Part of a small language model's weights.
Architecture: biases, tied embeddings.
Training: a variant of SOAP for these matrices, 907M tokens.
Each number is 500 + 25 x the weight over the matrix's rms, rounded and kept within 0 to 999. Layers, rows and columns count from 0. Numbers have three digits each.

# layer 3 attention query, 256x256, rms 0.142, rows 0-108, columns 128-255
497499493484473506492526514501499471480512490491508501455504509517515452498551496493529502512506516473493476514498501463508479481441483487520489491487528486517505490513546496460483513515489505492490496491511525474539523513479522496492569474488495487483521491515498489500492496520471493505521514495530506477499468525488521511432478491507503530528508463526533502460506509502531526498514
506494486499508483462506532517540500510493493490491489452490506514480543461494500500496500500479493526514510497493496491473495463521523544493471511505508540506457533494528493503499447477503530490467498489496476514489456509475484515491458471514462515485510505506507502464489473478460520520530461476526460522487511512498507493539507499512465487498462524494461492544483494485504515506458
493508505532509500496487484523516513514495478449519486478478526511496519486517509511501505504534540463521497469532490512486512486498468562476502494501538537507523488480506521469503505522502540521476514478527482470498500509485515466510478488489504480496488506497521486502496489508507501472492533482474491502499471515491525492510515493505503461496502483523471505489512500484498515452486
486522511510543515516508471521503495497525476490489475487512485521477495478520483523492492514526507476524481518481527513505508482506501506500500526514504499482510504498484489516498511498501538498504481454525477530514499500482470525496499492505487461498510505465533509526506488502508509479510476521528488524477470485471496515507477499461503482504504517524501486513481552508527506526476
515476506520521483475512525525515454491492519503504494485467507529487516531500469502529496512512511477494507531496501515506483453530518509518508499522480498498508512477489524498475485499494527488499478481501508490481510473510500501516475515465487497505477496512489520444523506474475514460500501485502500490516522521518496461536499527488501508486490503476495492484498509491453501504504
547509501503517506473462508484506502497478511515468529493513498507524508500526515461464498547509522523478511505491487526462529496507509514532453498510516505509518541477469504481528483486510540494443449458493443507476486502497502485514503526489476527510514526523461506555556448487489526519484484482497481504512529531488504518515491540496495503481482478523469491471491492470509529490510
487483519503472488478553518489545534486487475468531478504523515508500473500492476532523519538525504505472501473480503493484530484497517495517517482484514523504497475500505519486534510489493487507493521515539494535526471508478506510487506515502491496503482497512531467503516505481480493479486524489498509477517486510511519484504486500516486501509495471493503474503531518520520535478479
504503519513497479510536465495488479498522521477467512503500495511487481514526508475498524503508494499504474467484492523488512482505497511508503507483519495511507522499486489507490457511473481478480529529501478465491497524517505526512479502483491487508521527491505502507482473502474511501458512500481502482530479528501500503527464457518463468515512530503492488491516492495493479477468
492521496516476534493467499457527472473504501482498489482510475497491496524507493517476489524516483521512531518491485498505492513504463522497523500477459522541496478508474506516506485514520457528478504471530495512522518494490520493482497484495486512510495516521438508528481474452491533515481492523530496524501482506498475513493488482521514495467478515499471507470512487508526522525489
529481507531457496474519499514520519499515507484488495510510493491482490518483473480528500487533546501487505484489504534515501469496509496544491506490483519479528517509496498489536494499490517542515503530493504493500479506429532500496528522483461509502527496504501536492505512488491542496500502516506492495515483511475493521489495491546493484502456506518481525554494497483494509488486
493499449523504500535520513505493514533498450504494518488505514479502490509526494501467521501520439498516534507543471510481496497503461542524462475444531455506472434485468462505490496472460476460538502478525514526483488459530493508508511487525532516486488531493478482493501481516503492513471469494463481516480516490535483499498482503533502509490538484481532508505505501495463503502517
462493481508486488485507488511508482497503521491498520525478510477501499472490465496513511501510501530503532511529522489507476518492490503469514470511526500477517512543508503481494521503478468510476524528496495524476486456532507495497505520518498474481517483512522512492526485509532493485491484493504511502533502490530496480507504505521490515479540519496516450515518477525484480521486
499492489535495514468484476503522515455487468509506549504495515536506528510523523511504472501480485527464509470482493473497522506471508526509519490484536524492478484500504509527500478530525507508488497479497504511478482475500509516495530492476525523534493492531515506498502490515483509535533510497515494466496503451481476514526494532453490503486487503519529509499510473516504521516516
516488480497503488497469504481497511472521444505493499494491472505482479499514500503522518498508520507496500539511498501479510492511452505509498509531482499506494492516472494493534480504496467511475480475500529480477505496535517478462489488498507487489501507492514473511489490513482504481484504506469514516488505520478488496532493532480489529489490491472467474483507470475488506490504
507491512450483483489492530510496475515449481485492478507495518510446516460466510479520496442508504492476508510458502479466526492514515472493493518522504500530502512521485505499512488485492517487491466526517472520484504522470518522500494503505507493493489488476505498512518533482465531541530527486500474460504460521500479538468519515520488508504492482507502532525460478504510530497490
486488501529481489487500507461460487490493501533489505478495496484538537490504467513519516517495499459486518479509520504524517496509526472503512523455479481481474483474517511462497478459505493485489522502489507498520495503506522499515507493527491518498514519493505445491487516503510506481486485512453509519499488517481489520490521461499472537504516501487464510506496494513495470518516
497507490494477502464482490477482496518464493500510472489474507482536500493495520515525469487489505512516524490498486488486512516505491509483474511490512518469491496481522517494495491533527441488496513513505492485520522499497517553524527501532485523480483507537525498482497489543503492482511506519499524489520518486536518492497500500493491526465528503516491515500500506502531509501507
522509528494495517534506503521476468525484502485477506497509490511486540508510476506482456499524501480492474510512504519471508501495507493527479482485514480496509514501498504484498485498480475448490464508489516529493529470471478510527506519489501504498509538507469533519503487482497498514497498515499516517484483539502488517470512520516493488475513526502484459489497506493501471507480
506527471490523486530507516516487506501526509473534517516472498485508475473495465432487504467499503483532515534531461482512479467501512536524513487473468497494517516474480466483481501483507510492478533530501510475550511474481497486512480551521484515515494488491473523514478492480519526504511507484489491497481492470501515479497492485485492520507519493538498495484488501491498476490479
526494508515508525505506502475516523516525501490516487484505480514486497499487476524479527489505451495487493519469468536503469469496508509457465493497487505496524483485451483463525495501518490487512482520481544516501459547470513487509496490504500510477506475503491508494463500494481518493476525487522475521498485495504462516503509521537472484521479497503522492503469495516521457488506
516526492508465530516505515510476534520522504485498523495482505487491523487471517552515510502526506527521455507476480501499492526545511538502503504486547518494499529508518504487489490492476492478579488494504471482502506509483499490511508542488492499494497488554461502487485545468517508489513490466497528484491529497493532502516511493475508508537531500506484508472495480476488512508535
523481515504509521502494522506542499495491536514486473532507502533498489508470483485501527484500505487467509501443544511491497449488530498472514514479501488509486512503492486456503530504475488516490510502508481494497490503491514512503531496491508494468476499538506509540505520466518521488490503501517492508491504517509494464477532495498477504545459475472471524513509490485529525488521
511504488509471471444451497487510494485493498513502523487491507495503515490472506492502482521506470514457482496514524523476508495476503504480484507522497483511488524492521493499526468506465507503467507511488509473501489494514510542481524528471477516487501494498506488503502476504473518501490515460526495503505504520517523517510498499491497536510493505504527483515504494474512536476475
514500481527542494530502489517488465471528462497497488522488513520440488513504532501497496500487498500502491508478448520510511495510506512505465486517516511493513495519481501477492526471522517490469474518524556500504494500459506472512497493487491485485494509491513500500490503506485514485498497515483506499480468498501471509501461475501518516491515488457510480527492463483471511531466
490526517479502469538519483469491524498483472494513496523503516458486481487494539515487497474487496495493493513520493483532502522504551544485537516519504503480507476499502516536514497502514506536499529504504493514504484468494479499463476528486523502498474522514524511508475479533521511498525487493482479525517504479504518494497518496482500478434533509502509473492504520498445510508485
469492525500483502516491500478498474482502456487488547477488463477470500477485523513539480490500490536503510511502480563472502516513494513508483496529485509507461512458497502488521476497466520523505500521527503488486533484530514513484473481479513520509506499514521512522513483499525510486503506489501516534527482503493511511523482479494517481508483512496519505496484497501500510507518
538522545488529491517507505504489539482496476481490513510479497494526474480512481504486481523497482512517488495504515544521465498520517521502499510504474517523495503498554498492503522540486507525502478524497475535495492482486525460514511512501478484514491529493480502497471528519500516516464475503515492518503458496526513489451497501515482524514519509465485508500483493496520487490487
510492469484467476503517511494504511513504491484499507521482495487525502461505514514482496500491513515491513499506522504468509539486521508465520503499519487479500506475496493487478504500489467515498527494469496532513506499493538534500480523516512486534500495493505491488466492480491534506504483493509496493539493496466493496508498499470510529513493498478515524494519512487504530512477
493517510500513505514534486537515474501531531470502527469515488476512519475530483484509459477488516466520476501504519491475514458516506522509482516487517490465494502486484527531466513510528495485541504498525501504455502474476528496557468530501487520520490524485491497509501516520540498499486533504518535531474530515506507474520501490462489503507518534469481486498531527470511521495481
511516500508460505523464519516522529485512502510504502499525513505487516457487519491506475547495482532504496513523501513507499501450525501528475484494510487490515528493489511505477499485494504475542534498520520505507485494498504461496500499491513489505518534499533491540481473508534534500531497484500529504480508558512525510485482491499524478541513496493517522522549501530535505524512
490510523514512485497512499460534553494498502489509494497509482543504461520477496481505485484490499491508511521520492464472502497482509470505489482540487492463473508500501478525502498500488487490470488499527515518496485518461497490498498528507483498469535487482491493484512483474478533496500500507496540495470514483498504503512504545493525496537493517516522494460476490540514469481487
517529506505514487464517502474483512500515529495499499485500495507495506509527494485504498515522491493482489494511504475509539533468530484512483508508504503501473500496512504504488500479515482506470523547494498517488505530533479485474508505496495477507522509498516516488484469513485463501486480518550502504519527512491517495483472495513499478495528493501545494524522502458496535506500
498495486496513499483531477514526505517486473494527507503497506452501503519515512508498476525496467473506467492508520483501487535500492489530504512520521517497460526518523504461495502497513481522500514521523479495474465474483532518503461485483486499471467526478519496489480492530531487529481474469525483489495513516474513541496502496494517484484527519480545510473476485516488561473535
486480540519520478526504509478521490505510507501537507503523506475471483474506524513526472469491492497512493496500497519513515495501473483490492513509486511503474486485472493505505517534502517496483485513503497486526510535499534494516519505543500482515512499502501461506497467526499499554462505484479494506474499474506505484472510486501490514504477488517506470498516480507482523516497
493504482498511464494484482507469508511511493482499545447521489456528498462530487514473499493523517492530522495520467509484489483489493495494457488514498530511481528497480554539495498509488493495514550507522486481487462470498493537515488508522538490504524448480512503490494466489514517538496491488480482464497476515484485478504515501516515478474509506520513486477501519499507462503491
468539494491486504509500502492492506510491500503511539521471493492510472504473517527500525515501482454508503519526532512514508515494450514499501501484484488481479506523509508516468513471474501457501475503464529480504490540508517517526510548519498491507518498527505527482487472432504484516502515503459487525523522519486490508494513459512512496524492490514545541475494494491523493489495
498484470474504472493509470483527486476479481519516502489474489527483480467483500481537487505527510525513507494494525515503475527494520484478535499505444502503546515494508480499525507463463471519488489485503553491455517449478524481479516520548498511504524494526518480506487518482513498500483530511505454533495519503498504480534477527505475499509489479528517487503509510470486500504532
492505475513534493522538509484495510482520483478479491475483495485493499478467504511508510518509507540493506516463491514505490519500510527530482510468479523539470506501510502488478505452499509514495499484523506498504512518475445494505496506471480486482542471529448504531496474501496504532491501495499473502496502499532505502523511487503498524483465517496481508470511471506511497480514
529515478506492485483506497494473451518482499507494497466513512492489515503505512474463521484457505482514491511504523554513474459510507477475505488479530509506507510501488485475504479486482511474509496493470494512507515444487509545520542476497489522539507510535470494475470500528502505489500486501481495509512492500536477489505489501486456503503509501522468494520509509513468467489489
454475515512511480483520513487522466509528505492540486506504494499511495520490495522540502479503455490533475510467505490524479511491486472514498492476498489454491494516518490481494491495492543529540509489484482478502489488515496502502468490503494503485514512489482522493472515486501510490472474496517454510518512511491483473504502457439526514507485498491502502482506484493465535520506
498487509533522517520507495531508507474501486475501476484495522459486531503496483506491505505509480463526483502475502527481507501501511492520490503538528496475465531469525472489480514496514479509487461497482498525544528527483474560494518514555513500505493510509545456475512489496487499507449492478473499507523513517476489463475476526495450520492505485499522493494540505501480501504481
508442472497477497504481543538529510500471488510501498486530476517479502516512500456518511486509517488509513488502481486500485477483503496510489484480479493516541504513517472482526476516492488503513500532500487513485485529492494494499535534513525512500528506489477504508507517469543493508481495513471500461501472465488466518473521486527494507533447529544474492546509485480518484500522
514514474532503474493489513490533496498489511478471502499517455525545509478485483470533503462515507510528530498533501472522493488477509462504494499490463503538523502506468498484482479489491491508489492479493509484491500470496535512498530495471521514515507522468490491508454525477508470525499520481519497513497509499541506477511541526522531514530498480523499518482497478507509535496480
509495479502485502502512514461499506510481542467519501530526491510511498509498505518489495510493514518503502512491473515483506538485482481484513502485514472491463491502539488525494511497481541524491508520507500495497484522501510500525509511534492505501530509484518500471533511493482518505506490504523515505503515491528499511540519489526470475499487502479487497480470510484480499508491
515507507481501480525492483517487510485507509471471500519467490476494505503467503502477524512480507530491511519510503496465468474480491496466490511485485484487490536479485514506434527501496512493507490534510498517451520500534499502467498480499499486499494489534512480479529509520508491485491517546466515496523525480515481521488487505502519513513508476459516462483521527528502521486516
513479498523485509465501523470493495533497538494498499496522471500504510503485505545483524475500487501505544528476522514516465502526509482505530487498503496508519503529548502483484478510499490487478473483486489484476509496515491501469475521507487512496524498506548482475503510479519469490500540496481486497522470483502509473530520520518504490501492511511447503519470492514488476515488
534493526515497509524489537505502478473516518488504505489536495487510466509511494491506521442481497486515471480478540494515510494513531513485495487520522489490490462519498516477539495465496510529512506517500490499482528517549515481506544486513452520513517474510516507489470454493507509484489523526454478490503519519497480480498505485497486472503469494497454517467509476506532496493495
518510481482520503506494522489498503496478511504492508478493521496514492487508471487498486477494507478511498491520506480499502500464471537453451501517484496482523494500518514488517518471517527477478527511493509521500518525499480530531504520514489476508518511477492536497510493498487514498504546514499478526508480504467512465472457524514519499492472499503513466504489487533489506494536
515479489510495507510495494516501472485488540505477514474501482485485489480493499481489505515485504497470477500469515525512475471501505521517525480493520486480499505490475518493537472505487511476467516487500495523525489482503488489501469528488475512471513457488516504509471465524488490517504489461498502493476502531515473498489534507549490514507461483460496484486495513504502523522482
498463501515478510520522508490503517502505539494481465531503458526493473497484496496521522485500469511488486495484485479490532515494498511520494469460487494512492513479503525501472486466509506513516499492498509508521496491500469511479515499505517527471506512500531527491529514475482515502492490488509512484527508484497490500501502524514483516487486491475483473497532537464476504449474
481485523515532466498487509499511509488472502539507454541525505511498504473546522534536455502472508459494525501469486516510474527470502508502506467510513506502498494514503484494467514484510533499493493500491479495504507549488502490519521509487464493511540492491521511485512500483504507492535499473500512539446493482466486490464507514514497500480507500486475521471517493442510519480487
492497488493509500520505507457544478481500508526496507485506490503506513489472506501499522502502508484499509538510532516475522517540516477487494507504512489496502476496479483496505544500533512498516521442479474487465512489485520496479487489513496493491486502521488498470501518511497510507518516515472503455472510495494479484483486516517493528495496528520477514480516505514494527487517
533475483532481506517527534502516466519488486486498508480524488510471508502495481498504512499515505527516520480512542514488499497501502507509457461493504486513498503493472479501504489502502512494503504462514477523510528516529462504472486540516525498502494531521496504512516461490495480505478486488528526502507515490480491509489553514484524511511534509484500498490495543507525519484494
476523498523471481451539525513507479456508485493474487476517496506481495484477490479510492487479522513486518481511501467500489530488498499501522514502475505517485529474478496521517503475511507486506513492479497509500509504525536503487552497485490521517520469511518525530499501490514491443492534474462484478491485528513496483500513511536467492476479471510525529496488523495492488476519
528472507512508509527509472494470507503518514535483511535507507481493483476503504498481488495476478504469523517525472506514489478525496453492477513496528509489476519513494487474518496517511508463502500467502496475498498472503486503486484511515508469543492527491522499531470500497505497502515530507483501467555512508482497518492481513508478481497519510481465529492503511477491488502510
486503542499508554513448502505507489496510510477503504519508495467525516482526509470513511504466520508514507514507454527496491479500489498490501500509469502494496451488465519460501485492470498495467539487460474543481529490537528510473495507484474490482500458487508513509492530484522494472470534506510480521467505495486481477497507535472492458500471534488458488517516501502544487499493
504512501524514520482471513519492487497531470521509520510488490501484464526523525510519526527482526481494497511455487507468521507509523516481523499484480491512501486506511489516512500481504506509488530481466483503522565508528508505503484524509508512481469525492508495493476492506508495472535496546492479519485508463539500484510493517478524501482503535485509492513536509496506509503478
504473515516488481504518479519478478501497462534465504481487532524503522453510465493485513505479488475508481488504529534517518465500490525468529493446519533506497495486475503497499512528498500491512461523517497491506514514483446468529475491558480514521510506514506501516519524495490474483517513525468482507484520508493476500528476474501515501503532497530541503522512472507535497506508
522512503507509472521472507522500501519478514489523535498495505499483498503484508473516467492498520505508491497470485517507510491472542461499498502495486516499526528512476509474556518481491511477507508555488508489471494501514525514504527508478494518483475448482491511474482524496502494506501468485481476450528475493517505517491521491530441516507492508513509516475472515504531488443485
510505526485498526464500530529525516484536508495511475541468495510469509496463478535494505499471522533491471508478530493488483489500504485481535481514476546494489519543503486505493509520463509534486478517494477477526496517500541542514476505492506521484510487505493520513531524492506512538506477494502523490468491491520538466512512514526480494501495528502516496500502499478516473465471
499519485534518466532509491516464522506515463492480513488529502505531515493505503525490484504488493489519510534527490515502497492514523510494522481481494469506519472480485481498496516507497532468543515487506512479512536483539480484510476494485489518515517495527455487513495495471470524479493528507482426505500530491502500506523517493505535492475508506478510497527498509513528502518472
483491495490530511488523524482534496507482492487497503474515495491508519481520510498510521511493477498475510547479522491503490461507542497504529493517520488525497502513462477528498501471523486524489514487481481531478493515490492465469502516494495516515456494500491485505475486545507478524508481499508517490517496494460529497508476510497508502482469495506550488490517507514513531484517
465473492493443477497482476513511521529458460493506485528539495525501498507492503514490495509466499485498485524464498484532481535515484465493493475505500535478495509512497512474464512528513500500491520514471517481491511483494516510520504516465521536528486542522511479522534536456494498492480544488468517489505528497502488496489512479507481509511466497488511478505512469495480479487508
522479494507483508519496539491534479506474509499481505507506523483529498505530471482498531447518492542503467494508528481468494519498513479474478494493476510527497537492478479498501490483507462500456535519497486472477482503489515502490526514531504505503509494541484481537484488513504490515540518497499487484528472528487516510516482502462464491489489467490482459507481480499502488508512
492490491496511488506523484469500521553500484547478512453503505481544475499485497511473520506514490523510489480504512499521468481513530506518522513506500488510531502520495490499492497496541510503527513496508474484496491509507492479520489493491497545519471503512523542513492486503545504491500488501514510506463517477488510524498511544498496513467521515497475493503530473519491469498523
495487497510509517513508517497472522489514542489517475538521484497523478492509523520513521486543525469494504503486470485480532461486498510488555460492504466503512493490514488527478492502505502513510533499521490494489528503497497495503482510501485480516459489506458494486462533483503431481464527486492451526483491497524527516470478516507494517481477487518507502473526500505508512529477
494509488499521535495484468512472505477520481481563530504515511473511503507519475501501473526499490469526502474537459502541513511491520518508497470521522457448516487502480499495500516510493508513524507496492494513508532489513495489506477526529497489510488528476495515486468494491504463509478493495519495527471510485495502492517519454500541492484551486506543483489522507510477484495491
502514475503510500518496504509463509514478475484480498488481500514490459479470491479510515436519540524506497487496483491451538466505494488525493496492490507503496520485485529498465519479510502524494509474510538502464487506486505520544487490532497528530499512511516526484517499527504511507503503501507473493513463521487488495502498518515454499531516486473492462505482488472474521529482
528519505524472488484509476530549476505493534460482465469484484475522483475461539499505458485498502480454512536487501478508502489494546475493511475500476519537512500509518517530482512491527500501493497525512503498525512543478525483494495511473501498508529443484490459512513514493493472506536514472502528492509478494505507512488508528526430473523441495511538547471510482501499542530508
489494514550500520477490493507450483499540519518493524492503451489511524496501521505461495496515509498491488473472506509511510465476530516489468493494527531529487524485478518496504489480516446514500493494505460488510509508497514549530468494491497488507525494492505517489527503494511487481489493460523481485483507483524504479494503495499517444529498512506492504529484525507507498480482
509523497493523498500533492478490493507488498495519514508516527489518467503506507525494504483534504541501512481515491476547527498473532511513478491500516494519509529480509492476486497502504489520525494509504523481505491533500483471497496491481521511505499501517527510492447477509503544520488491490488533515514489511476505527541509474517530511555495529518556465522514510523467529505506
513497487502503512539517508500504501493491500526518508543480491504532534497423522497494508494479493518484527509469520497463468483512519479509467505531497495505490520480471494522533510507507475513510473528506497470473462526490488517516522486531525479518498525509520493504513524524518491517476522533518490537483496527495468476526495528526490535498486486513477490528500491470550485520507
500496469507496537493511490489504503511480543521480470475495496519487512480486514482475469520487510503520514506499490501514511497539491511476524473516521527509519474501510510529484503488467500532503504490484536498489480507494499508501527478482480509515504507506512453506512514473488520473510507468511486502486522505477516506478472520475499511511496497494510501535470491518512495493454
509503476473504527487514474488508509526460491480505484506472515480471479486499483502476481526489510485477496503514510484534483490532497488497498493490493496514526504528541514481501482506502475489527511496483499540491511521450499494489547477494514478520472518504509489496492473484505487473495528521523504501510496473534512483497502473518494550490527503512483518508471473492486497498499
511490513507505499543521509511454513548522518508512517487508514470481519504526517515456521481496478504500496498500502494484489501518511547531466481484531480510515506501516488507469478502484558513499510494529503510490523486500475534489500481495477485503505473493490534462508504527509469486480507520491496505478480505526495485497493489494500477508491522496535461477519495486490473480489
522475518514492503516518522487490528482469510522487497494484515520522525503497496474471494445470516509502541463510494479514482511499479501500503488509508500550460497530503529505485510465508485482498459488502483517524530502456520517544483485505474486487456506514470539520466524495508506488472474464503489501504463492489463509525519518527486521470509496481455516510517515501500484500505
482488477519498478528488486479488515516500484490537498457483511476522486474499495483491500487480499534517486508517499521500541501495459504484471516476472487486489484500503510485490499494507488511490482503503500496526477476481502494514490535500513536499471476526504551476521482560491512514527526493503506517450527492509454519502506478491570490485539487500514515488498497502475464499464
523487478515534495539485498502524527511493487505490524486485490502481526488515489533522522510484497481505481473520480480496550495524447526459563511512502496506505483499510541528504499509485479512486507480507484510474524505488502469511466513505464521469506510543471510513531488527514461500485496516503520517492521515499502546503459478489490498551506460492512472469534496487560510492493
487476499501495526496477505500520506497511537511477467522502503502500507498489476518490510482495517502476508541486528524519513500500510497491510490498497491508504509518480470502519454460515524488478482455511511484502513488532516479507509522482478483498504505496499529503531520499494537517487520500488456514527502511492470521507491515495489509494501518492479518512473467503534520502495
454482471526555515497476486528530460499506508479519481508531517475503536521481503534518520507486489488490541493533480495484480457490526475495529472509541495494497497492473534494462507539530545465524496499480483508522474494505474504506479500502492518519500544482524467478507520423488461475488522487505501535495530501504526491485469510473472484509478547506531457483493501526518452503504
488482497491518531538470499499478510503521488497480529496491486492509490485512512493490510510492504481512511520492488534501513469504456511480497521527505477504482513505494501486508512533501516511519522539487536467475495471530536503485526498470522455488510510479507510469515538462502490474480489481512471497494484487510510529497479482491540497472519512489470484507508476513532479514492
494504469497500473499501501515524508478525500476481506518501498494496492527501511503553511520504481511516522500514496472502490514443502530492506490451498503465475493478509498491551473519498502544478489478509530530502527498513488506480506540479518503519531518477484520460507522508523500526489499496516478513502480521489483484491536507493468496525474490511491536467507472501530521515508
476494494498515510495493510506508459518505475538487524507541526501495497513467469483525502483479497508519524518517498478492505473487515489498526489519486512472519498509459482485476503489519532487491497468488476469478499515475499495509530502513514514504515507512526466504530550492489498467510497528497480491483520505503492511503538514535457520510496470487511512520452488524476499495521
475483533524518477468500489447503488510531472502535534510500477495504507506520511530509525486508508488520477483478494531527508518502531549478487476488517473493501533465517521484468532486462459509503514495520531519498487480497505524518463496507523481484470534504507506495468483501512502473447508491504517495504502505527492524549511502461521483460502486490520511503519493498499478521521
472518501489494496481509490473478493497506500496491462550496530482509468498476520464473502539516487495512522489480496460489493524504531528496543484477496518516500501497483512523499488510496512511500503501527522493503497497524469494474509532496498499510506507489488521520483483537490494478493520528463518518476493482510507519496477459520514462505547479527491499504513541475491498502472
493499481527500489516519476479468481487489506490512479516513527521486509545497513514496501519510508487505530519477511524503490491480504500540510478498491479485508519513507501527509512512486505511474490499524498480476482532495493491503491504493499500487474498487517517502515520525460521508489516495513490505500535474510493499477500477494485474519499510514453511482505481481477490471489
492505499495485483513515501486515474505533504501513511475474502513512471533519516471535492482528480489483489467517489506493511502484488513502549481488471518500498486488509507506518506499474503499483498451492513498505517517471515496493499480490517515507506487533476497486483475460519528492499506483493492487488507497474488465544479521533502489515496534526545486462514496473501477487515
498496515509526518477488518503505489523501494516461529511485493486525502479490512507486529524516500500491523519499487498529515517526513517500522503514513483503512470493445488503504471482507491515505491498488518510525515513498479475534513489498502529501482466531532497514507485490541491512501525487466521501509472506492527491473509523496516488495487508500513521529489491507488501506512
527481480516515496503507521465494483480479477527495483505472496506502474464498498541487496516527535473524489510504486500473494482494494505498514514511469523528478510535496500514492483488513492492465500490502512503518498502517478495508508512515523490496470450499502479515517528485496529492495477448506495477517479511508520549506506522490506471480485490504505482504470500493514496518512
532501475489511500447500518466531535439511514500462492498502508520483523506472499480508496492520490512443505505488513495514486508521502511482513494497526466527503536519477485490477495508510502488473479448493486527504496512438489474537498525528497485525490514490509478502508503468497488503480513485504468531492495506492478499494482499484466526499477496515491490501535472510492515485472
496514478497505487530491489512499514499484534503504497506489498435482483533512495518513525517459503502487501516488496463503509491457481530500498523481492493494487498493530482532489529510513494478510473478499524482451488495479540518476510501508491540489513491499519483521509475496489481453476481509497514484513546486485503506480528480452473470517504532513447520491489505547511492525463
497509491480513490505514489509502498483521468517527509476505510516479505553529495485506524452499533490508493499530463501486526532518513527537515495513510512456479496464497495497476464474533488524524504477440488500490514490469485516499496496521471529507544482483514544495522495501503519496516491467474489471498490494463490509512475513484493515496515509486481468491511515474454501491474
512499493508498489465502483486494476487502500485505502514511466546495478495546467460518460504491464487516520501464507538492494512474477482525493480509510494460519491494519516522533512484503479509493479505511491465534538496539513499479502498480517507469502482545518484526497521514530536487507493467489484495497486480501497505513463534489513487508462495534494517518508481462500545472516
478509494523536485467519466498493514521497519478484509512494518484504498495509509503534497467503473538490519467560509526532512469480510506500499496480489499519476514500488497497501486499499490475495472487496475491463494508519510485497477486476471482494520499482503519521507486469532503563507481501481455515512510503496514524486474470508494475496517513488502498474499500550474481476465
492468467499508500481508531452504483490477514551463519512525503533478465501501477473506490534523486498531514501474494516482482498520486479526492527512482476493514497521490485529480442521468513516479473485528531515513501507492515472497511485515484501516480526515503511508488502484519515503488489488496520523496504455486514529507503497524506542538493506505502513551490488480491505509511
532498480513509519559482525469520484502520541481494540523489516484486509452465489492495513443514489501490488557483527510429505509481481495452472537469500517481502469507537509494513492525519505513483493514504511515540493525505489472530524502487514499525507478490515494461477480466496505499512508517490547467506494532529498502507485498489498522495517462494462508557519482466521465505493
485481495491548509514508488528503522506528511525499488505514507518516469488551486518495499496480488463540453491500501478458528465506468518488492502512528481487490472505528482489536540522504490530496504508520501513530512500468484516499513519494518480497514454522465489484510499507471506481496453475545468499507472519519510495543516523495476533505469544506527496485498503487494494503512
497498514500483494523484481470468535490506465525509497501495538491496476508509487494519530488522499487510483518496514512491489508524525504536532496490516463496507507505520501532498491508518469502516470467497526501485508437486501518541480493493490483495511494531505483522510473519499518504495504478507512520479502475515466508500507492504481523469488508487486495528503501464503507455476
468501489504502501511495494468503500511493497480510494499464515537482492519473482488519510507508501459515479487512545483517536473514518490519536562460509519495496488509516472509471509505487522495475508538495513486476520495532497518533462482508511479493485471498481491490527481502528486489514526510501541469494545496475510512500498512526494496533484505482481516472495475474485477474488
501492492543480495459492503493485514518542508483506484478478494527527488507516475496492509472509502477499481490511479481524475511534456531515508502475495491520496509528466499512503503490538535513498505509542540504515521484507535483500526534497540493525529511514517511514514523463526480492511504478515462489506469504513498486503494513532481502469488484470501509499500515478496493498472
504519504508529525460534515513529490540503491509504479502526507478499531498517522525460494496484507453525494521511522520489488506518547513509501474512481516496486524477533494537468496475497464502507484508466541519506479485541488488535467510549480475515490488519504495545484503486502520492474524461515465521491524505513546506517511501524500535505510469483470478464508509514498489500488
502508512518473472506498481507493480485508483481508505503502485466468518484464500504488508505469511506502543499511514533516481478484545475524439528519510492489497485505471514462532534515503493486503520469502518497510502525495504552453498504468488501501537469479518528517507527499526480499511520495521528494518525499468481542495522443493478516492476487463501492483516513502485522482530
491530493482529508508483486508522492524504551495508528553520511465496523502516477510482481487476514504523477497501487485516523496484490513540475481484492507512466509524483490552532517524498478517519537475474478505502497490509473467483465499511486523484508501500531498497479480533485494469532486501482464504507499510498512503520488486493539485509531537453537485491516483469500517496529
513480491526522520503498497496508504510505473505504487527500503487488496516542504528497527536488504507487507515481523520535495503486531506484516501525498516497493513541497490493502513480518484518497517496467511488479542510515492517470507499497502473476474492498530512493480489491469470503490495499508510493499522467514503533483513466535501500479518527498513497478527503480519464489520
480470507495529478460521519518500497507494480523511510485500506514489518519492474517501486488521511520492470485554497506509497504538532508486497512513523494492494487486544516481549506477492520498524501529503499469531475520482502515502508531526505476488545505504494513458508475500505476477502514504485514507530530481471488490506536473506519460478514541511525483497480507488504503491498
480483486460504527489549516508499515523461470496517498506551490490515495497497479475545508458475471538524483515519486496494500520489472521518473516521554489481522499482494548488498510511492505482519514509482519506479464515489506482537541504475479501489482479512502495460477500464501506484492536490482521502504471506500467488493517511516467476506486476502516493495489490530494526511495
480528469500504468477494516515509534438488510494516495520499474482481480508493500493481520512481510509479488493473531514474487511515514479522486491508468535512535477477537519487503484480484518466496470483516493490506491479469479493502510492520505516520499502507515514554498499534495487551487503504513506497521464494531510495495497509509497501510508537505477507518520480472520541485501
480520562497526464498489502516499508503502508503468468486494492492511448493491488487463474508466500495508485533491488500552474495490495523498510498489548465466494497485511543466475495498480512468500523489488523523482463500539525502475458515493537530481486514454517518463494461513515495505467517473497480469491480482492482488515472464499508485488515463500527543506498500510509460506516
505482508482492509484526505471493466491529483498465512504494487487512493530480526503526489484504463507512481489483525511501527465503486516476479491525484483533485511483495515472504515487495521484514478490519458458490503496510512524496485499530472532488489502513487509486490497460480504486462530537512491478493495504487465509521465534513503473468488483481510514498531499463539501546453